config.yaml
num_hidden_layers: 8
num_key_value_heads: 2
norm: "rmsnorm"
positions: "rope"
qk_norm: true
init_std_down: 0.00588
learning_rate: 0.001
dataset: "wikipedia_en"
Each number is 128 + 32 x the weight over its row's rms, rounded and kept within 0 to 255. Layers, rows and columns count from 0. Numbers have three digits each. The size before them is the row's rms in percent of the matrix's.

# up: layer 5 MLP up, 2304x576, rms 0.0425, rows 112-201, columns 504-575
# down: layer 5 MLP down (transposed), 2304x576, rms 0.0385, rows 112-201, columns 504-575
up112 097:133096097114139083125132102148158161133157166086135150101149113104197099093145110184161133079148084140110118117089075096103085156118157105148160079112114157166163168079130137124155145131141111139104165084131101118220
down112 099:108160180198085154122104091135148097123135146142171103174139139141138126169144161135077122125118154142146170166114159141128127088180136095138071165118166091109128126087088091111142094134080129096116134161109119112085
up113 102:154175155143139141074134121100171073142081148141154160098125162165104146164134157126126137083100131127135127139153085110140106113112206132095091105046145191095126188094086166084162133100087165134143117132133180153121
down113 104:150156097142166131111122099141139177135179114152143064149163079096084072141073143132115195133115208090154127153147107074175072190134079108089146088134117125213164185178113095065140139111097073144190171114084135113050
up114 088:134105125126115203140174132118097142122098083117176133176102127090127091110098103099170128135123140110132168134139120079145108079127149182214118099112134144123174125130038197124094173145117122103174093131110100123099
down114 090:112073144175163148137132092155109151085148181124072053150116168171136111198133044102107099120147161122106127139150175147083157060124126127127106200112104115097148136086104123102152168104124129106094143124132202129143
up115 103:120124099185183112106052091158104128142109139126185179118129170094142132139181104111137122053129143059119128144093113100118004141110083141115066161181146078128115210105035174100121127122126100180164148110126161178108
down115 107:168121153089070142126116105116124109094104135138094115142122159077149101101132118074100163113098142094114132160185162154082152160179112150154087107050157101093142134091119115085086219165137127142141141144114066133125
up116 110:163169104144101100114137175169048143148156042204181185078177084117106099106106113122175143106077140134120130120172118124078119172134070157101147130072144127105075117134140125115088157106177179095145160138155131103112
down116 106:113068189184147173119115140122134155169160099140123098110142124141097143195122127138118165129117148138104167113114187127140118122148104096136152137144081119154071146123155137121209138116140112147183154187085128100153
up117 083:145140110105132181113140078069125114130143107110095124090118090152116114167101133141076067127137118119186164073161142146117126169154067171141164053127117131096136117150124138198103139176141113105128161087119128143167
down117 090:119106087116136092125072161063154153140167157135156122095098120114106078130113165159153139156132166119093115144154137145169140141131105124098139126095099137119060135084173164101099143095122193201151155099064186092079
up118 100:163062127141141125190163109134124097045140142137139093199112118069082163097153084157137176147163159161147106160147132103163123124137116137114111135187148169096194147139090129130161102140153089121155103139092076092107
down118 102:156104067070141167132142154131104111129126131138129092122184147091127135130067221106114132118084166144153150146180123119091133161102120135121118057066117127115123143069160136089112191138142139129157162109170103144130
up119 106:138119144084116149169150117125100156115113119113146154109109125127140139128145111180101110071123155070078110124154140116138104121117092122110118109059094112089121181140119163106125137113174107128097132182111130114143
down119 107:128121100154074172097133098129142095117098194171098132075231127113137158100139134189162134150118163137120180121129130102125124131155079097166161134105184122148142147149075119139130163148143163137156113155158155137185
up120 091:116117109113111107150112126120090181125142148160115119083200126121152133108141136127161124133136123179207158155057085111129089093115155131122112126109139113139162162123090102103120149156162126149143105061157109188110
down120 094:162130158123135110101159151129076056117117098107153093102161169099172127163143124098091122115096131086116148127139171158172131141160132120112154086110128130117114191149142155209080066133088126103166127137175084129111
up121 106:122108136178179102125148140146111166121155073089149123115142112148130135132179033163138168056140106128137131145151158061155096080125105131173000136156127144066151108146145167131133138103144127130128116128120092144175
down121 106:186133114129128132124104076139097126166115120205101070126074115047096198120061149113129170132059145129137124117140127087148090120130145111136121074094084092155098161144092138143134121114147119104133135137148121157160
up122 103:087084115154145145114122086151152058082126128156123161122109094074100086108123131124138131135118119146149145118154114109130109156152136115152077187172117132147122076183121170120154180131176119099108131155156148128094
down122 102:112106087123126124110136083117153131070111109108089090137107124053112130153127093151098137099125147167088109167129157108156215112104080161136029143178130182087119081064109101134131148116144114110154130067119115152151
up123 106:123137183104126125138066106125103190176134127075148110085156134135151139142177148111158124105160122074118152157122128102149134103151162134185041105133145106120213181135078125118070170144150105118123126155109143104118
down123 105:127185172091123149097162114128135107122100092130138124167216118117106151123119105157127120120141108104140116100103122118160183128116126170118134139076158119140124146138147162086145105159100118123116095139145173141175
up124 093:149114127168071117161079085086118118174108071156160119129100127109108101102150126155100103154150140151107074078099101134133114091155108083119114155134140122116130132123148163122174169161150101065122086098116080113133
down124 096:106136158133185141083130172125101113121123092138082147077164137151183129110094169035107158121166096166130166140133150105194107169098138138109115109147134118102089111109100157151108121068105101091097127169112127144130
up125 114:105172107124165145185152086104100127056138160122144153128117126151169074115125155159134139157122127113128139157118184084189123147108125100079077161118112122085135106114112186105089200147089098145120116082082144142105
down125 112:110102142129115127113127146127120142138154095088122230137153150165110147128128152105108156210128131114142139196171108098153140137130130154055144154144172073081155124115111094121126055094106148072061124217084160148101
up126 091:156152097116155142174115153099147145171106068132129095118131159102153159118145120124148109124112071168143166105107142136075192138060112161109124154140122123175165200122129157119106074143136105141140128104140102147171
down126 095:111126180077138154158188092118141166121140111085134225157136132096132121099134118189157106098090179202118139083112157080160100117151114128098109113096131156069168089142097122140185164162133105122097101140148032121158
up127 103:119184115172155127095064157070057125135123157200144084155069172072145097126118140130156173117126162103134116164160095065156097121121125123094081129127129166128150143070159149126121168170119169132097089141109141132148
down127 103:150120160108132134125134137133137136159101083074038099092132126132112121129129153168103066098043079208159160118101114144138119136111106140153161177127140181167111136086106079131134142134129056069122120142161095150115
up128 107:141185138108152169116120063111121088086100110140214193116069103138095085136127142149083113104110133124133122116134131112104140134180132075101137059090138106153088135183142089194105142108113089121087157134115074089121
down128 107:111127142134147118145150093095124086142173166130130146100151176191116108145214137120146149125159135153175141119166106112112148099103185128144158080143111087169121172159160020140153101131150103069083110121131121141135
up129 089:136133105129080104136150125172152129149111062148132126170104079084110066108067139166102122162140123063152177136194177112122116196135138141152100139079135112141113138173194116153079174132121140137074071098085083085111
down129 083:115131121181114112162117132104065153126180179126156110104134190134136144125133132080084118112104121159144145196094124126098119118107127097115128089175103094147158124088137160100144134101161098157146181177163093168166
up130 099:149104068129162145100173136120105124131144155125108137075117101100098086158125119155143183138148099083213137129057121177143191141162115084196099095118077123151151159157153154191089130110166053052125149096199141132124
down130 104:130083108113042119117080110078098148135140075112129091086096106149086147114129090153128117092106079160142200171136114065139148048148103116160126123101144137151111186112178111163113149115133124134130147166117099156084
up131 105:113166112115118163127113048134146094097088094127151187160059168119106100145127182135112098118080124144160147154153113092184154140121056151156072151151075165103069117198041138141133148104174134086083099119161137122129
down131 102:138113112093141143123121092118099136141079130136132138154122084166105164100156091101178149135150069116105210062117093215116114165219143124190091133112090043163166083119132069053134160119162130121062164105137155118115
up132 097:128109132108080151129116148113092144134139165093147130151150029094094103199081184117110123111074117084165113119099131158161105147081155174205152172164084117070127111159092135128097126157106199101076129091141092145141
down132 097:158157135141118134144112103119178165148146074118097111144068103125144161108111123162153086195089117137104147148180134162127107132114140115154139142054199167138084072160088128165139158125169083157175113138075153106098
up133 087:145145075110209149148155030138120172132098101056095116146082081103128065132097171101180139118106105152190140102143130105113137143131118206159126092166126157129183168147088123121109150126120121096155091173074087141096
down133 091:094112117099132134111094169115172126138197111061112085122075079154142102152119122132205132098129069175148119111131125132146137165144139066143132109195108110115112116113112158137190066115126129141133170130097166129124
up134 104:083098107134165144177085147106107149134102133151188108127132125168149176131138098081184175105099114086193097183142123055104134169148090095131077166148149141081124127097128153189111193164201163161079099083167116118117
down134 106:061136083173123124129190114175095133078141131102104232176165138150137175108158128120112124147104143158171114067137147150092107143137092132135143104142148128124121070100106118109081110119095129096165154125119151174151
up135 096:148178091103120084074176071104153110138157089157111184106128124104139083142190100087147095084141054159128124125125096128130145038121103134118118165182154183138157113121126133126094071105105104151106123089110150095114
down135 097:186088125070095125160146108101123162104165099083096134117098151132141098189078154110108132165177159114102150148177108112178116108167128162115081094087117110108105135116133148179088139092134112125120096137135142132126
up136 104:157150148117078220118157140088079127155094092117131105118128124134142159099104125157157189117173158146099111144103109130155115113095131156109146099150132111124158125152134129167087095158131047148141048051158092132140
down136 104:144103101118085098102134123139080107117140146142160163148152133129099095109177117082130171103085106110156101099174107163157173096138129109149059146153135071141158131191173214128123121143067175133189157140087110137127
up137 104:147190097133150205119115142144079074088110148145135084151207140111135140127139084162135150143070169054095129144123094162116154130137186119188087108134162133151121162086079106179066084103135145117166097193124123178077
down137 103:158121150079153118154161139102218103123134167127118147134100116155145060132178077101111049111140084141149126068119118136097121111137142115117129150130119152102120129147188132069137147153148164145136144089130114137091
up138 095:201171142139165124130103156106081119145095114102175128062108143133064180121086121165130107156143121116136097150136180139162117116077152121180128157147128129121143129118039131134171110123138119138103171168101084098173
down138 096:069120184100125120116111164178149154160123193143105133104153172149149125151137105083139163075144183166157098135119063072056033094167143131098208129094129145143128105107144089121170160161117116162110183125136126123109
up139 096:170161108110084166172127114095138111063170142157141166111126158161080116155171118186110154082144123107185164128054104093147118090062117149124143146182144186106115145132099086157152147135138179138124077093140149101122
down139 101:134158135150046091131123110103096152122122068183148128161134089107106088145105150150149078084108092133154148099168114128114105176103139117111137141209144117109097133126121112102074115155085148128085165141136175138122
up140 100:126144107146124144144131126115164175130125174096137140150100099131129136112093168118122136117076115123135147098159110096141167148125126109169147110044090117111090081145146108085125098121117120132103120146110091106131
down140 100:130082125089162144120129162081110111089151115114063102114171060141172076127062162072121135175105133130122164110095147181170080118132142122146159111119135144190083100129124145107119145096160111152118101122205137120157
up141 088:093133135046146107098154100094110078068142142151134127186135091111084161128103174154195140124106145084227133128146123105145118160150095139090111131133119064130154159152130161177102077223123159117122124115177161089091
down141 093:110162119154147154090103218113116109133148132110135139116118133123128082119141080133155193082074113123107124169189181130105135119143088147075101035140098189100090161119103053119084181134146163181143137113087124121112
up142 094:090138108152069124083095107134147108186148122161157174155195080138101127128170133127071146124139096106207147167118133116112132090155106155099079159154110188131215146188141118104079172130140131118181100098150143083083
down142 101:027103153111133134108078127113154196123164170127134130134140123132169101156112154106162139050119135049141144111171140136152104175102117103088136116167088095123164131117104100068139137152139104177065099143105172093116
up143 105:135154087095143141092108136123081046097102088159146132143117077118164112165063120147139104136133100127153102136104147099186124142146100135129108110146155161076131134145096119130111172158155118086164024110099156108122
down143 106:057120172100100112110112132093100133171109148078137126113140121154091117067111127202091063154103154078130163142142180090141158122063040121095125142075153165137117122110112177201072130106125093205143153167132133128124
up144 095:098150158128144161149128105114106093095115086083189120160145058115148113154158100151101174164084127165160111137119097096101141127100162160180052189138145156120105073111098168188129145135135071114127091124072084157116
down144 098:134134172170171146103200171127187155121114150121123143157136061080168080166163132116137119125164135113130143096130113116142102146099168113176140133108129176107108112148172182160103134154163095158108110093085174134114
up145 107:158154118101176187100178041133153114092106065103134149109148129134124169179143078134135166130109128055188120207104108123109078142167082158133146181168088109077138097121111109143072164144164154130125134141212118108116
down145 107:096164186092101143156100135080103123156058123143132138131120118165117154132178085064077130110087188160112110112098122123078145125103199112142138126174132106142110127086108077113162126052075160158166098167135161119122
up146 105:148154111131123137117164127053103105106175139145128127110132136125147113101153121161124136126141125112111145217168158113175135093149120123137131062086132194085114147120133149101162178139117096070127048112091151106126
down146 106:116122072123125161128073170117101132128083165129135156058110150123121124183118124095062130180143155139136126144143151142181123081104107135157098084120142145151096109142137136060107113126122122141142110185162146179086
up147 094:142108098154112088148156167128123106098167099116100156082138148072111081123173173123220138117144139100079106124129132082134104159067144147126145130148095169167138149100055212073147117151132107147047102160069128159154
down147 096:110104153124177130193148107205126129175162146109134121116122180125094146130087160192137131133151072097197147177121093121128143075164102161194073112160133127173210164102126117104095143155132108123131175131122134108137
up148 099:153120124141152167136191142141117187174173118073151109095128145125161142150148113108136069123121154094137139149166161137124122144125126094134154122097106129118203115111146176197099154129145090091103193112124063141156
down148 097:085093115146132132095120153122129129171114130181151128147092129112139129121089125171148113155082123159128124115176085082175120136144156066079143152134132127181120138098160099128110125106137173103133101135111106168103
up149 087:121104148113126194130167084098106182122126167141121124151163118134052139155075069124089098173128096149169138166133129165187138113161113147101142202135135110072120142129120115104140112158126140073163141135144066134145
down149 089:107111116102127138122140085115122100095129143106078128188100174113130135113095178099159092130156189177115180125133176169132124135187094098148110059177209195095085133181085197131042104109108091119179120122164161118145
up150 098:149226143112130116182164085117096169037132123079114200134185154099145122136133120124130122170136144143163067051122194090122101121055165109190082133131121124121052130108102113061090165157134100125058106115220105113134
down150 100:097126123161141081112106131131127109233105154067145134127135094088151089128098155109112185061092126119120151154155087064144144108147129095102173121151112142113174094131108090135109044145163122088177164149095124165147
up151 107:094165132170146073084086167130134118132115142124087154125095045188079091164161108081174216145167181088094123079175089080134100094153139145152135131171020173159175168083092089098094143142130140148091109113179140110168
down151 107:135106109134100152103092163100139113090180156147037145119177192038144112186133196159097096120131108148147108120127112135192163172105185139168140140139139151148087112188110116086113081101158138095123144144100108150095
up152 105:112160085122138167146100094104063103122119138080122104141111077083133072188123139155071110156083138141154163101113105127154114154113157141157108138146150159039193164155082141131153102137156118146060179138145082157158
down152 107:142131148150232143177109155084054123145178113157093081134097090112145107173106097095128065143074102139108126131163141141111191191085095105135120135104212149087113121102128101075136115138079116152097163115194134108110
up153 098:098129122117093138118137118112083127123065122131121137087136170140105136127100118131158098145093140115071097089175101144133109093070112127110124107112055200112079127166122100112061087120158107128097157082109116158212
down153 098:137165168062107127192135090121172130089189122107136086144078076022182156118116117154113179132140177194152110079128142097129146155159107111158129086132122114112110072107058143143158125112138171155105187134147102115167
up154 099:132176052113174199156165152154102099125071153115166159072117134118081174157085216126105132099070144160112163159101146113182147148129087120093097145149164150107095138168130167135118110204076144084106144134165127065139
down154 102:130135078100156086133150119113119085128159129095128119159122103086120128113127065069128129107071187126101150114192149151136158143186206157137145105134139129156117119141088123171163129110144144131132092129117184147054
up155 108:189144116139078136060153098125109124157087051178143202047101115143133144186205173125106152112094142099131179161162114090160107166128132118194124198214108145150134139106145158158116102126154133141108111136109148093093
down155 106:171110118140178151169114113103115137126146140103161169197096097110138139106101169144123164103158149162110123156182125098162089194108132130134148124112117158116098131135172101137123123106148072115164144093167112115127
up156 099:158144143127124151131113024113107106115154077100196107133110099130108149090107177129177107122129173139106146137179111098110136126086090141112124148156107159092113150143000118132096139172162064132137115068166153101121
down156 095:153121114184102139082086140120134105174142152112138124155100127092087061141123183162130126136153048135142150104134155131120103174177115159104120105167075121100142105087173132105127163113116144152162142091153149076118
up157 102:127120091122144105128087102065116151140145137104199159146111110142178088155129125083172098092139135066148102073086074085141100109147029135164131128107085142125152165126107093139153166125144101158104083120178131138099
down157 104:092155154125168118183057149167124148114098144119158083131135155101111142172085120128147092091085129087150125125150164121130168129150122077133108077139072095168137114107057101101112132149102138182137144097163101135162
up158 122:143163072102122099095095129118106183150091118123143169151169131135111157137077106113111128072058172151136203147100120163122069154154108084127138120114133179116111162179148118188097102130124139144091165153140101119138
down158 114:120147092152071154120109194139131072139205093137103143139159143119147116088088128118107137169077080130147120149199162162106109144147096122183120120092170087088089090156182127101106136153094179188176124132128152084139
up159 099:107102107088142123105144130076132139115118147160180185136141127098187121146141103106179139144164126117160143135098118102118107100089170124088051152086153079126132106099117151112168127097168098181064154116140117167171
down159 100:089127169128082112137123130153070138087133118059141142108110087157140142091139133109148146099027142139148134161158154136131093184146146142127143169235116132108145102167152098122134089125159081132124143100148118105140
up160 101:115111143137129117174187131099064127109137098119086120107126142120122188136127143126109138106102121110131164102150116163125188138137090081169058111117180073132114162107178130119110122117079078156107113126111117191171
down160 101:115136152165112138128145070193176088148178179163155074126179129128129155104151136098115146117143115110122014124131142089161122138056171070090135225120106134148145135136138148106167179120143157101136171180161138129149
up161 100:114152094136146182110155126130149138147103108136141161125116139094100155134127141161099099120109151142138095126166130119121067152165165062118127120080142196114083203150120130137094145131131116090124146174097148132104
down161 102:082094197104051099185074210137137105157152097067197146196126138157118122144111131154118091112139106126137119140144084123129092157133107140133080097172163111073159074156177067128204136124180162148120121163074094112178
up162 106:159135128099138119101078144090065106176097123137150120133141105122077110092091122129117115098105106102108131194161154144109166146141075091146129105127139132151137137109185080153165142204096110135163075096144032154108
down162 105:088168087126128099185065085130190174110091155077137103125156141106093097155111157151155129155141083107174169111093130117129165105110121119109168121077088153128110194148169160124163121044176143139170119100124160113128
up163 096:142112149110158158164123131140124185079114074133155118104110107137103141144075116099105081157074099067095094169129181147121140096125113094134084095089121117105154159128116137128057169147132104106102152149106077161187
down163 097:091147091103087123217117164090154093131109128132105112146086124096071122147104074140152138095106111134089161111068105125116062115138140106142083166144213113111109160055137157131159096104215137139107134114114164122128
up164 089:168131131138155131175130103140161112142150122145119107105163056104101156167184076132117126116131128097158060115153126157147130100098095181156129075136123103123087077151161116123107106109126113168137096146172130156139
down164 094:122124150172163144170148150141140052100123118138069147169131188090198132120124116112159157108088111166103126123108140102145075126096121158182142110163093118141112122126165134132134136138122088140175161165116160105089
up165 111:111151081139059096126144097094214131043099128116177159103124086120199117140107131148150141105120115079163123071161121091126082140043059143159072141146091135143156174156095108169074187128175141107100099094101128127169
down165 111:165095124064067115081149168138072133107106127116121101120162120159074156125112149119144133191137159119128066132161123142131130147161079157114148099068138097148125146094111148164159150101144240133163113131118145172136
up166 108:148177100167171098114141074054125102102121095186187145125164146054113074116099141180112151151102092131111093134088099125168109115061116083126118106138169187129101113150143132086123116132160103132057130158168151126113
down166 108:092125096193126106103059152156148129179143179087156111141147191146144167101108160094139081134097121116194128095138153175119119115098090174143108115165129138171151046140169107145096160093163106155088115118137183091115
up167 097:141111114178120135165157115132139103094114145135133156160100129091137100127071083109133147124115121081090134155139176089169139130175099117159149106113143211133086120171084127043123079181116102111099122096186133116098
down167 099:172130153121118174151156149145121072105137119101153123132141112139103122106159188174144128118113153149162095152111101141123157190115087168094075122188097171097138120108147154156113091111139114130115125130115163129062
up168 090:155176121129116153155094099132141182139085131097148118086124131140084117182067077154163115108066091084149163090138166131097125093115126136152160141119077133117094150129068156119057130160124112073121064112100131167104
down168 088:068130105094086159132174170147127151153135108121082082125144129128155124084098136137144127125162138150111121093061074155115121089108138121160065095089169145172120133144150094224143071131175113136136194148136104100107
up169 093:109133123134119192133077103097138162114130155127112081107099058162182169112122112164089157102088052140150091206130073154156116085105135115167149188110119124074146128104089111166133139175182094144123169141182051149137
down169 094:175129140149174144100158166126200154122111184112173190159134086109146126176105113117170161136169151110076118050119147093115111143119131148166086124093125101121079114151090131155109137159112140100143093098093154098140
up170 094:156167086087134180147147122134044132133156098123111092083096121086073119122056114083121127135097153079138120214132138093147138102154126115118121132121181123105097132169093098120120131174167097082124104129161093082142
down170 097:120057108141095102165114197117165131124039152112126108161178119173128157118141172106070120143175172189194175180102103156109195151109158144077159138160148127170186135130125139143091110111136170121169115152183117224222
up171 110:124149161143165161136159113036167125111162150090145163133104139126155107173149135121155138148107151082128095124150099079187082115121153144118119139132121185137115110132120167166119118128117098131055109117172156089110
down171 110:127128128142137134143080143100063043138174096180186149102130121097207121152109123115150150154147104105132153082137114126066145129153133179143096099139148091112069087151093098144136109086112100125074114127136159120145
up172 087:161135101187118105099159143079203088145130117147086100097123117144120104083092126144144088106123174161111105136105148136123103149141154093074142032086158175169163156111140147161136154174093101116135153132135092146101
down172 088:107107168069123157147140136122096152084138163142172154159132110161135156201208119059144147170146142145162138123156177114171098118164155156198144139171122106091105140132072121088118172117117147160109112150171151108123
up173 111:136167156142141155176114150109068098131133126125116130151134145162125108119157176091124177148081160100157157145114102135151148172145088140063103138061097200110056137087116179147173088150183148094132082169099147109084
down173 108:137116161156084151100135156171118139087169120172115121148172153151150083146195143108043072029134131133142093157133171103126113177125086160149137120175148140120139111124160103176146101120134133104136154122184151116121
up174 096:124104147088115115135118125095092160116141148134094182114118147103177125129133130099180209142157111060121066117122135083132160111189137072116064101108092109199129114094134165095069138102126157181057118143111101113186
down174 097:165124099153126150149114155171143141078084098144144082166079119140149129174128133147060088149139123144144124129101097110129103152099093139146107197136156155124095145114139116117114114167115069105156139078142124169090
up175 090:127153117151062122120110124139102111126159096196117132116142134142124041090090134180128123157149116061135139171088121143135115154143128081088138142119163165151111140139141099169098141131088158148116088112099134089101
down175 079:106107183137164165181148133164093168127140146086142158164108097133138175155101123083133121039095112136138086069122101135106120112151137138136133138137087090110123120139123147087160118125165089152145176126118121193128
up176 089:135157067141138128177141151173119107100169143126205101105101131137099179162105117163214121142110149135133096100140195160117168121169108143101115108078130134154114156095134159187060145113146101114139096158145164174125
down176 087:127183135089138157168085148132154131097112129117117107132161094155146116069140191125074126157172101082182131175119087091112148124075118142168108123210100143121170137188106121148186139187129132136119182066146133091138
up177 100:094183088182144134147122125120133143095114172080104152166106130147118181109122136140127100102110133131087129164049152131092069077144150175132142134053165120067089100094083179199123101104114086096129129140121062155150
down177 102:112118140135114184152206250114140129086154124090094172139138016091193153135088163138046119117125140135176098177128165122141186136055095099081134128121148158064117121097141146156073089161178131109132122123122155196125
up178 102:154109114146156197111157110156102189115155136146110133149103092128122142186136156155113207161126129113096119148173117116132052114130112143120123124107136156098116074188103140109109164107094111094109155132138124163132
down178 104:102147146091150081123153166120126119122143159155083107123085180104169186119107167147159120093101086124170080151022143170167096152142108116150083156122139151098117061112153090155141096098161085047125152125132097093093
up179 102:135147143071137127113124151115111168145137151165130170118178128121096123126158103095132131081157094156116140151110184114132159076093127086098148063161090144062116187164135110112131126124125146144055085113153143145217
down179 102:094144102157095113149148075069141156122142097108094211129125140150110087134129179085115122071093165131109103174124116176108150135142092110107170071133156141142116112155170157152179102141105149143105068096133171108129
up180 089:087120125057121142117106109114127147119056100107136114156127067132091172106116080115144173101152100144179093083108198119179152111088074113154117156150108135120099171164111198116105110155119082173115150124129156148124
down180 087:095180118138055172130116188135131142162169111083127044143164180171138117121127152143157101137155086104143123132116078145075110113159168144104140154181106107096137125136108096102116106099160154177151038130178177196169
up181 107:071103111101125200134159151132117111111063151162138143126140114128128103141107099100103095056109061116147138120166114147074100113125105166167147180093104130114127177143095168133094153157086139079109111122169044099117
down181 110:119147165060122146099140084162151157112154098107099069128098089117165112184076157092094158123147153093120085167135093123125127119073114144097150086127080150113143103166181180156143144072138117074083116179134147120112
up182 075:126138090137116120157143107105162089087089163205114129030123047135135066209099145178121163098145128169147117134097198149186164147116102203087106129122122173152127141129173114119150089143150155086077118080123106070151
down182 082:145111176196146109099133095157046163121122150128089171184123167098112176078115108143139100150090106160050114133175058102099075146167153099162130132157152104085143107136091175140131126096119123149132158131129110172099
up183 093:132111161117090140168132121104145118143088121059136172142160093169125134109107142061121077122052086159105136097181180069106147136161184163145127088129128164103078154143129135188109072149104104104127187156120152162152
down183 092:084152136090141117128114116176150131124089091162133134123100142158197136078138152151094160133130087145106131191109135125174074144168095142101190100122132096157129084097100133130132154106150113127088126122162127120132
up184 100:214116148104122129121107157072119207163123130150127152165157151134129127095129130157113119096107095125165180165174086110106125113088133118165112165141070090049172204117132136049147088147100175166142134140130082067134
down184 097:083170111140112084148183126121078105106118144097123068143065125155171158132154118118132109104122175030163120087094120146121166167134169132098152145188141227108122135102155133099135141148129130126105155080101158072100
up185 032:142150059073145136165129096102104137098048071117137153119158105130123149150122103150133135096123117100156089097108121114181124110104104130127089157155066217098148166175079206115104114140157060131156108095134087101137
down185 022:165123155131152125206125142097146163114098181130163169111139075096217134130148189114122156073125172122133143085143132164101108074103109056137137107127129104198065121081158100070093149151103160131094120065123137161071
up186 092:127125075135087146094151133143148184125108129085153161145146134172107073121105116106129121106087180153111151086172141125107082099160132169145080135121161108081151117099109213127127132096157164125132098168169076171181
down186 093:126118123134102124121139159124112098159079094131147077143137171158132167115140172092147158166181114184177147139111128159109151158131120138101127119173208174127142109193187124172100136158107102079171170141155127119076
up187 112:145109121187116134114135112116139072094152093168113133058146111175139104136167154168156194129087132118118109147182081032143131099108120067109080103132108156086143150141098129109142133159159123109099112145149146108111
down187 109:172168148083123112066141158145169137119092104160201155133093146090108111146090140086153135021139083142184154107144138161140136121121094083159121100138141109151152108096145108117145173159102135078179137139150134083089
up188 088:178144080107148068150112136096139097133153116124078117150151095099143076195086124093080133099109100084143137156169174082125123110107155141123112124116164162134177123130162122113139187183161080124067078130138104131121
down188 092:114065196121069108173175119127121123041153090125103184118132114126134145085147100106117094146106185172099076195132091116157120127087087128103174130186106136100160118129076177169146097089151113112137142126076075142133
up189 100:081180124183124132161138075144103175089141114108108132131088092080135062125141117133173133135100156124132144085149160112106145101164140138143119061138133120146127077152072148143126178158176171129119031161139019123115
down189 102:160214146160136129095070116098166093113164117090104125090090124168115117123083137075085162175107143094154131175096164072105109155119058133062114161132087085115135113147097067150103090093120109093108098147127099113117
up190 101:117143142135098076107139064114104102154119095214153144152163089123112145117060126158113102099084123079134132171155179049138129076117135164098159130163130108112138116158134111115121097147187091122073147127181086065120
down190 102:124140126126108163180121210100086067139144140154072128142180088113101172075124121174117090143116158199144130134077222108151133076152074095190119117119154148135158119130124081121112142108119127107101180063154123080124
up191 096:107138121180148146178146112131101218113158151137166092099128087092128126115121085109088150141097158136126133118116232103142131155135107160177096137167092130122088178144123163101057154114166159189159177111079134165182
down191 099:101118136139118173152091193139126148137097164159147149137091074126118164126093178137082134108111122137130105070149166129090149148109097109190102117096071115172113151089161111114132150108106103139206133106087158150160
up192 097:109140082105188140101159148171160140143099138110096083178148090136057164145130195167118142138160152121169126129163122104152103132095144088180146060052136135131122111141116088117106136182109196141099161164141080125152
down192 099:132155147168071076100108109144121123098156123088104126116120123137113136142108092156136111093107159099090151141160101031066092077168153153129107092108158152165095150123145081071130096162088121098100123163109122158090
up193 099:141124122087150115134130126050119122140089121147096087165116083157107161114184135125116153154135155079169157108116112049150140187163143100133105138132130193094159148102139129111090068152196132148094120104098160136127
down193 102:188129099123163073137158121190149095092122203103159077110120124162123103131142086149087124131100177144147109137070156104131137133195156119165135149152081029160136101130109064055105193113159138088182147120086178136153
up194 103:120119098147084154108124169142119183170092040156151137086174115126111135131155097103099153104154096198145075120096115120156072103136102128096122188153108110105172147153162140147162143105132078075118162109100093083126
down194 102:126096112136165128111146120171134210118165098172134157115157098187176152154124073105132095170153063196234139122073140127102122140119100120104142130184135091142162043100113134167133216111138132088069189089070095066139
up195 090:149134108103094116098142148113165094135125126107113124104119110147148155149108197163129100105099094147105143121114130067184130146124108112158152145142132121124147223163127154166132111116131088207090085104121127155117
down195 085:151184177121126143140109140151076120112116130154148165169164129146168106129174102088115166120117163092197139125122173130069125120131114108164119109129117108157112076120091110120107140174101124144128167120114109112118
up196 119:070141133097111145138157079117129126114162089096120128153141112096109129124169069154175100164125188120131139095137123123083117152147130127115078137148143185113148145097151104155099049115139131187103134140183143123083
down196 113:124191097068083115091112085125080147104108173227177142082121169138113138127126136108136183102123136133113089142141101102161125095142072061211146092121107135171083156140137114166112103143082125115135169109179109119125
up197 099:098085150109185126187165102166134122160131137100169116116085147130111097161151122154146157115127128100218149159109175142135125139105144134125048093152106120116145188162128125131086150168128155183120129154127125138101
down197 101:117087205097135101143159076074163157137119111141114158136127170084160134101112145120068064176108161122141138165137120098193089101067126138135165178127139052095217143094073124105115115179107132139148199110165107159090
up198 100:113159142132177161115164075043093117122137089103150130068147116089081122122151109176080150115137113132169125079151197083158111076093145202107114127115151136136119112118143111165128097133107079126089164098112156103112
down198 102:133121121096169156111114135143051150095116128108088139125169132054113162153095135176209142186111164106041078144195114154199083104110135068159149136093095153053117071167075091130111148134185093099167145117060094106144
up199 104:087098122133076199127096088159144128142142154124142146166189057116103125128127081148111122136146098144184099145099163063129096065116111142119098137132117123061135147178136119113107181164152107110159142097116129127148
down199 104:130110114131143088132144154155152127088135111101114133106143215135135104136143177167146085069121147151129108127134086118124132109108158165100157130180126136069123172092080155156138149177143142150101143156088142143153
up200 087:102069041061139123126108084052161149081115081170109130128132124110158189179139112141194099103122162083188149147115135122101139089131098205121123156147139183103157192189096195073152149132184153188145136121122161151155
down200 091:132165164127117130137106123130064128140130129108129188115178111106137059134137128168147160169086125178143121163126155082128166130148131145137088105129123107197114052104174117131110128151141185125150154083118157115166
up201 119:112133121067076177152176137145112107124099106103127152144155101071102165132174079053161124146154158123144055135167086079154086109109123155132081153092153124143103180175151145125133162160127130165074117115136113135171
down201 114:118119115143130145104094119110143084126145144138151128090070137048106100102132104164152135139118110177130132147118141118069109105141147110164101066116161113101113062159151149100090183100124123123143160129078149089104